From a checkpoint of a small transformer trained on Wikipedia.
Size: 10 layers, MLP 704 SwiGLU.
Training: a variant of SOAP for these matrices, 208M tokens.
Each number is 128 + 24 x the weight over its row's rms, rounded and kept within 0 to 255. Layers, rows and columns count from 0. Numbers have three digits each. The size before them is the row's rms in percent of the matrix's.

# up: layer 5 MLP up, 704x256, rms 0.0903, rows 156-172, columns 0-127
# down: layer 5 MLP down (transposed), 704x256, rms 0.0803, rows 156-171, columns 0-127
# gate: layer 5 MLP gate, 704x256, rms 0.0903, rows 157-172, columns 0-127
up156 093:115150132095145096125143146167188131108153142138139123135163126128114150113109106061138163092147111077152176127105123132144126141108157120123104137116152137143106088116055106150136110141114177120121101111136108162141147192081115116137136110122136132129115087128129163179121128122126151139160118137146134132129138113122112110134132160098122107170134131158099157135168141110127134134153
down156 093:147146120123127156102073134095131099113127107098127172145130151150107119138135128124115138128154139109132162131069189130136172143142122156101099148127167104144140101128122120149133108145163153090149156088150172096104112056145138155158119104146119117168069192164134170090137116135130095102167088092105125115135121133154107106147146123105123110118108162135089094129150125112117107102110
gate157 102:085173143116110149085127099118121127155195169133116117127128140130100114105143118149142154098142111154117109085158084161058103153150106130144113122136132130120148161124144143138135134096144125164087177099107137134118133136119140134156122135109163118150147133065103190118142111150127119119101085110075103160108153141078107121106154148137136109142110134100123079118118144128174117134117
up157 105:118125100139119154108139172117117103100123146144113108076156154126128102121160154108104112150182141193101126121143118122086095126134151146143100133130098131119193138123153132131119154091095106142156110140091149072118151144144103162155097147107125149114124121095125170145095105122140099137123111127135153085158146145114089090088169117160119114093082137129128084088094125151130113100121
down157 102:120139130099096153112126136145129137141134101165122121141137119148130107107113135155126109088073128122081152119120137130150130121119126075101108133165108133092144156107158125143106131099096147101135139092120126152230144138166099051121142115145102124160116084115137103142153120084115114128116136105127118132129165124153104102093118117159086088107120134138134136140118108141115130132137
gate158 088:137116110134131147096146190100148114109145105125124129153149127106131140102128127097127138145131169118113126083126138164085162089125103130157105085171108146077150165153141093134142134106122197118113130142105128115131148107129161105114128142141140120144109163094074133146137143105113116135101124112159152126132151100153147140177117095135124153115114143116122114145128083089164144075189
up158 092:145113141106129071128144151128119114146111112137166111156126127154101122111136139120089145115115135141116095130133132122163129105112135123105141188108135117139118098151084085127158115085148161110067101083155145085130111124129098161115122194130159136157129129125165088120157137106138148127111119136139144110107156144146114139095137122112141119141137087146155171135100145100119138153132
down158 095:132124133115121148147117121120166149112167120126113116130141081134116113154157167108126131129099102135122173149100192093157106160129144148148120102125151114120102122132196126122128114146122169156097100173137099090064104145138100154136154100132110170090127129060147137178123103108123138118159137092112103126126162162085122108126119102109154124145149126117107173141123130123114144141118
gate159 103:124161148096121095134115112088118107126132124148138162146129114096129114113156158130171132152085116183104125068122177151165122150136120113071173141131103127108114171128123106115082136152129148119116140132106103138108101152132116178141086147097103115126112168145126140108141145113121146158126125074144127132143186145162137133123168132131152123147124108111124134139159099128128138124141
up159 097:089134119118091143087106154139096148148127126135181140113098125120127124114110136151135131127139115111085094128114127132136180140120157105136083097098104119125141120130114146106139141136106146121120109154105150095116118110101174112156137096110174165098135106118115120129169115145112133169108130082130122113134121166172170168158173130106115130088130114107089142143106110073166125131169
down159 099:172108129098117106117113157145142107113127133127114163106106120074132121099113137135098105151169131101105133095128118128138094123145098123129123113088161160142099082113095147148142142112124114122123118124104111123081107117129134184145106176143143078127141130122146082141114153160136091163147138125113171125125128114076140143120129133125121125176154147169133137072094144094112118135134
gate160 101:122135119095155113151174102094162114142106101165137150156186114138124149124141089154118161159125151124149110101106072127136133106104098158145128107120111077140121169125143096145127101149141096126130129128100144121126142140167085163120097127095124131143102116123114133136119086186114095167110113153149144167102092116122098143150140122105136156139096133132210142132150132121138101119157
up160 097:134089140145085092110143136133159116111139149119114162116072092147110153100155143137096077113157095141127140102139120169136130113098149133102136136073138110139131112116154151129123110119107159100135106129120120160095140123109169133103145126170159079168125143112136105117126152141125161111152169126136111192160109128139126149147137140112165057094121149142190119098088140077120123087106
down160 103:083114138132108150133148135171135159065108137135152111169133094167104114117113106092124150124152141103118117125096142109109141121142143099129145131094158108156142147124075149103120102122120123187145172120153099104091128127131098116119163149094145091155146178103148181106108122118150149101165153127154121179137113134140124155167156137122153110156131086103140160127130132119139106124109
gate161 109:155104078150154130147120182126098126159110091103151182123115115103099132081118118131093125144169078121119167153127155127148110149079114150139101107103152098119099176100119104117093077130141159142144125132137127169135112135126128172139100112122133141144118101117108133136134118142130126104126160172122136129099142169140144126104127133121128126147104112128120137148161098085156138124133
up161 106:140132142122093124096138094108097105130123124093125120118110147110118190129147149148087077128120117126180153146115139085103131144163176103135136164132114151114111150153117091098146102108118161100104125150116096114115118094107104118104063143154113132128112121104113123129122114135102094109136126125113175187119178167162183115152120162121071138119095113157125103116135159163133065127101
down161 106:150096104105083128090105133113115101119150144087134096143137135102136176125118160118116063114133132141121103136096145124123139118095132101136121136126127162128097161133085129166124122112200109105128175133120126124128135079112092079162093149155116138106122102150173193109152131110120115101147148119129140148138170174101130169167088125131116124106105115155115140126132134122134127118116
gate162 091:151098083124128123161142132137120144114098142155118155116170142159127136129138086128120133106105128153127083113143182164100134162132134113186087143154116121153130156136159161158133123146127102076144141091160127150083115123200137133104161124134132093096153119148079132138127120110159123081109167157103151107163130096147146152113131125130142118128122133132121130137137097087148162131103
up162 095:141069108164108142098122132168164135123133178123103130157122124171096120114133138135079146168130169150112124131116165159154138102115098170132100126147117071161115128093168135164120119141153127135101141122140085129113150082104103151158097150111172106096151105153089125097140112184096158123171158141123129160096095097116095111131109152159123076156140123125161123132109105122091103171128
down162 096:097162104150123094089133131111136111131169122123074126130160155113118106109162121116152081171079145130134100135079133159124137134133133145152116114111157110127104102116094154122128108122119115127158129120151172151180162136132142129142145146107125099056137132143121031137132097161136157127082114115166125108079127119146188116172145138146137122114091107128105096131146162129106148125129
gate163 099:126079136141109100133144087088099138110098147110162121158152145141159145083108169097124130127152137112112145095116150092128100107124111127164151097109115129151130111113142120145094106116154110166116108111099197135165145159101111157136082124119141124120084103159127126128118159116133120141156152132103119095109128175132152111134131115125114149145079114107119104143114148139205109084129
up163 101:117091106126148115128111088121111138070106105086104094138131120116138153090139167116114115123126139063148116155130126121090110110186153138078148157087091130090146117076147173104110125115149150130151124126112141146171115177120116133149116159131154123141100112155120133094115157103101133114123136136153126096124133160157121157169128128089125122111128118167091099100137130117139098103103
down163 103:106181137152149112087112105101134094107097156063131136132131136099135098123081145142144130102121144137121145139151144106128107132167126126146162143134132140109148127089148158103091110193179155161143144112116143153143135154115168144129108126125156138106087117127079156079127145129133092120146125131127132138129172141180092127177134114110073114142136102140085108131093118132181106090106
gate164 105:153124147110117143128106078099122142108133134160096085159106106101157125125123192116120149106140088078071135105153124133133140175126153185136135117068151127149139109118103105161137141089145108103102137075106145155119149108150180132153169119103117131138119145097104120141145151093140101089110110128107153126118143117156145102155172114129125115143123089104123140147128066087126137115097
up164 101:158140097112079114124128066146136176115119154096131107149190120124130108109103101094142133127134129145102116128141124160128111164097090143138121105151069102181127122145121110113140202168119142145095126152107121134120109092102135127124120128139129136112141120174102127153123127155133101145164131143111079097130100128130081118116123156160134131141109123124121122144131149081124137138160
down164 104:085140116143142157140125125133128101184096126109091136130097128137121113153108122141121078082117133128125113113140110132129136134146174145137143139101127105074113056116139136161121080154138121128126131104127109121124105191116161142166107127132161135160107159132108163144113138140111108097103151087140180151123101132169158128182112112102144083138147133124128116091133139145122111107095
gate165 077:117156102091163102133136139147165140113115118132132115145145160082115150128142128105105118133133101130127164123093109119125138136101077127147089139129166165148145136119126139116113117121135149116103153090103100144104133132146140163153125149139176135121132130154081115100156165156114141137125122050136166142084161113166108115108162133147055100140121095174131117119128166154136134110167
up165 083:117142105112120127105119093139135094083133127140120176117160137106153171110131189137129057150166121158177123076086106115113127165147114123110170086171115116121109093131175163129081115129127134145106100132145145089139094114140103150154155105145120125144138125123124136142163128106094069102115138164153137123145106142133142120125136066137150138106121126136112123117125140121164160135109
down165 082:122124071133137136114127161146152125112114172121112112129150148097143118097147138136141160120136148108141142104104109142149140145131098099148101151133136119129104104136167103141102060144154103116132124129143112140104129131147147150164139128095156111123111094137151143077151179158117109165071107084154155169081109091154112111146143114123099103117134128127111146113146145135139130117103
gate166 093:137160117128136116143143093119150145199134082130159156179128111117072156111128165109117122120178150117119140166131122121115149138096132150133125148129099106133114113126105131109126123136139148144152113153137127104141104133106148095129140105164137136088101187139139112121175131138130123132153138106139128101140166099146094156125125161133138127109121136074118180058136123109135125117134
up166 093:207124114145098142177109110138144137135096135143135123122131089127153112145153101119089129133122139089134115138152122140114131126077179139092130117120150102117120079106117151130111132127149144158131135115132141131155130116123144117125158099178140162109134139144149135145088142127108139127149118112146117118099116132109145128137062162109153109113147094139133142128173119154131118167153
down166 099:164158096124100140142126118147130133138112131101142099125159121154119137133193116127132142089136163141141114099118088100120172171154130160105134175130121127117116089093156160106118148154148138133124170146165146106132125134112136138168144095135144117169187123147118075130119111118114093157116152104150114147170072117129121154158091120119131153188139139145128142143129115118134100146116
gate167 100:097124098098111148159119115082133145194192156122174100118158127113164132123137177112140112128125117100128124149149107133130158126139112129138117107105137155130105172122143140100143096151128095147103190149136167134126130115119108176077103170141124117118085119112146157132163107115138116111148176090114114123121154108124124144188188137080139148136129112096151126147144090146158113103184
up167 097:124081158110137113101142147151140152120153130115133148110098162158105109108144121140079149132117150157102117090102170122090158173100092147121134159137074089111127164139106108157130144122144097113138150117104123125094064148137137136110148072105146133097142119119093115142144144095129121159144125095136172078155133136121142119113110181148135123154120124162138115138127104114137104133098
down167 097:086081138150132100160123127139145133156106153132155138160143139125144146126117104127123110176123088135166113137150151159121081119122128135108122138133111144136107154132157141165147128108138143185136116148114096083100117122141089085092092148165102109117145147083118075133128118123102122163152134112111113163145124155102115146136141133124133076151150122163161148116110148116121154135162
gate168 092:127116190114157184153176114120101131111129111151174149119123148098118092125154118178160138099145135123112150122119125141144104113141114115125121130114146160094145123140131113116146166064074097143119140121131145170155119134151116109141142112159136165145123123104115097125161142139128135118131161104115151118129136136146105114127130138119115125133122124112158146113142097139147096097146
up168 099:134137070107109122151131116149122133076127136096106148135101156182144130136121136141124160136170139136158116132142099123074183139172123154171182140151096149165123092130109121176132073174126095149100141121133120137102124165118175149126151114134146111151143132145127115124167140111076102124126140092169147094097183130098179139140075150098117124135165118079144187106095094101144122128110
down168 099:093111114153149106122124156116141120102113160124111102159125109195147116129094151134142134121109112170174135121109088101105102155127103131128124110115166148104118159134150140110123100138096106119141135122115080124182141152119143089080128112171139128132140133086122137102134164143075127146086157118104123131120141119147140142105166116123186122153129132128146142157137147093139126101141
gate169 102:077143093103124151124122111153154117091141149139113146107106113100092123074116098131104103107113163128089117174161140180136140142135139112129076149098084182133104125153123143122115126118135102166141156110124127117130110111097100162154155131110159130166121099148150118113150116123119117139124136120144135111091102087127149059110123097161149098144126116110143148112109103148130093153115
up169 103:130113138127096165123135151112137129187156134156153137133139158103130113124127135124142140102144110096136149077127106102133142128144126133105152151139136102150145146132099136148118130176114124136145164162125115096081147063174159133091140161198124163128127096197056118104132110147128144158151091145117113111064154120128175147088141152143114135129139136082149101143100146134122126134142
down169 100:127118172149066122140140130124086095126117158121129160136121154196096167116111124136129169114143128139072126111124158136142092137096154112110098142139111104125103107139113118115130091123069130147115106117112131110164097150098142130145109106174129144123137127118134146118108137133102132134094123121175147115133110204124142155123136127138144121110113159136127112119127142095187124093128
gate170 105:140111156140162139153123136090100151128166096120159095101126120144118091156125149111126126067060122117131152087124147103138134130127122122117108137113133085132103122119121129110135077137133131115091111122111100140139127060168068115138106074128136138117120116121137167129137106117150142162117155126167135158119157134122101133110131161139127180131124159122152128125137108131121149147189
up170 102:142065147104148094112146120128128116091118088090138129139148165142175163113140144110131091107134147116101099124108176100123156105145140127130122127117135194138106097152114123111162121110128128125152114139110128119080112182128164134118161135119134112115133097162179115134126135124123148144168113120114133104123133133133110169150189095125133121110107116122139151116121124107119111119114
down170 104:117118124167146126137116110167159125094108161112139149179134110127179137121164112085088111115155065138151073105123101187090142151121150100137158126068138088118133120137129134146121127087140112161172133140132144155131125155097123150095138155127114137107133093129149137121140126090122175147126105107115140151133119119187114098146175135120083119111129136165136133106173116117140130116133
gate171 109:142132131131128126107127137114156122110109097094170097092092148114093128194127125126129155097148147151118097131125074156094165129120136138109123116121094130133149084150172150111133182109110125111107098142150127110108109128097138144132141111139127107118081119132138124108155110109127097116072137126092118119161102157125116107127136074117115126152092147107119131156123123175153124110108
up171 103:077114142075119112136141158105116121106102072138074106078109103133143128116158117116119094163106098135100135147143111120117187114148103129103146127110127142145133128112129152088171141141132147128065128121135129193113143131131164138124138139147120107119116131113052136102148112144134164136168147100143086079152096138127141149144103141142174150141162137133112125126152138097115115137099
down171 104:137107097101132112118109096157124161112140133108114141138095105110082143131157124115095103148132107091085114120114141058128151144120120142103103121113132084087102143122119139144136149100176110160128166107108138144150114137119155144152102139148118120131133187123104096142139147092107185131147123158116092104157112150156121153135111090128107165108122108150155136144129153136140134117097
gate172 100:137114112155090133089149172063130117092145164154105143150104135086052173132127094133141154139118159173130125087085120128153166137127099124097123139160112119124109148121127122125131139103157108138073116152172117107112154161114083115104151147157165115128124161114105137101134132119109130147137112144177130085150143109112144136124190113108112123157168108153163120116117093119171113128127
up172 101:113114090164090133114110129106108152115100091142135144150121124113083166162091145100148120081153172146167128117105139087132128136068124104143095109139143137159118115121100150106129182101134101137167096074154112106146128149093150077138125070155120150100127155125135112162110109179140124179107093106119150104107159111137085093142163138121115094107139134162130117074140109124080114133126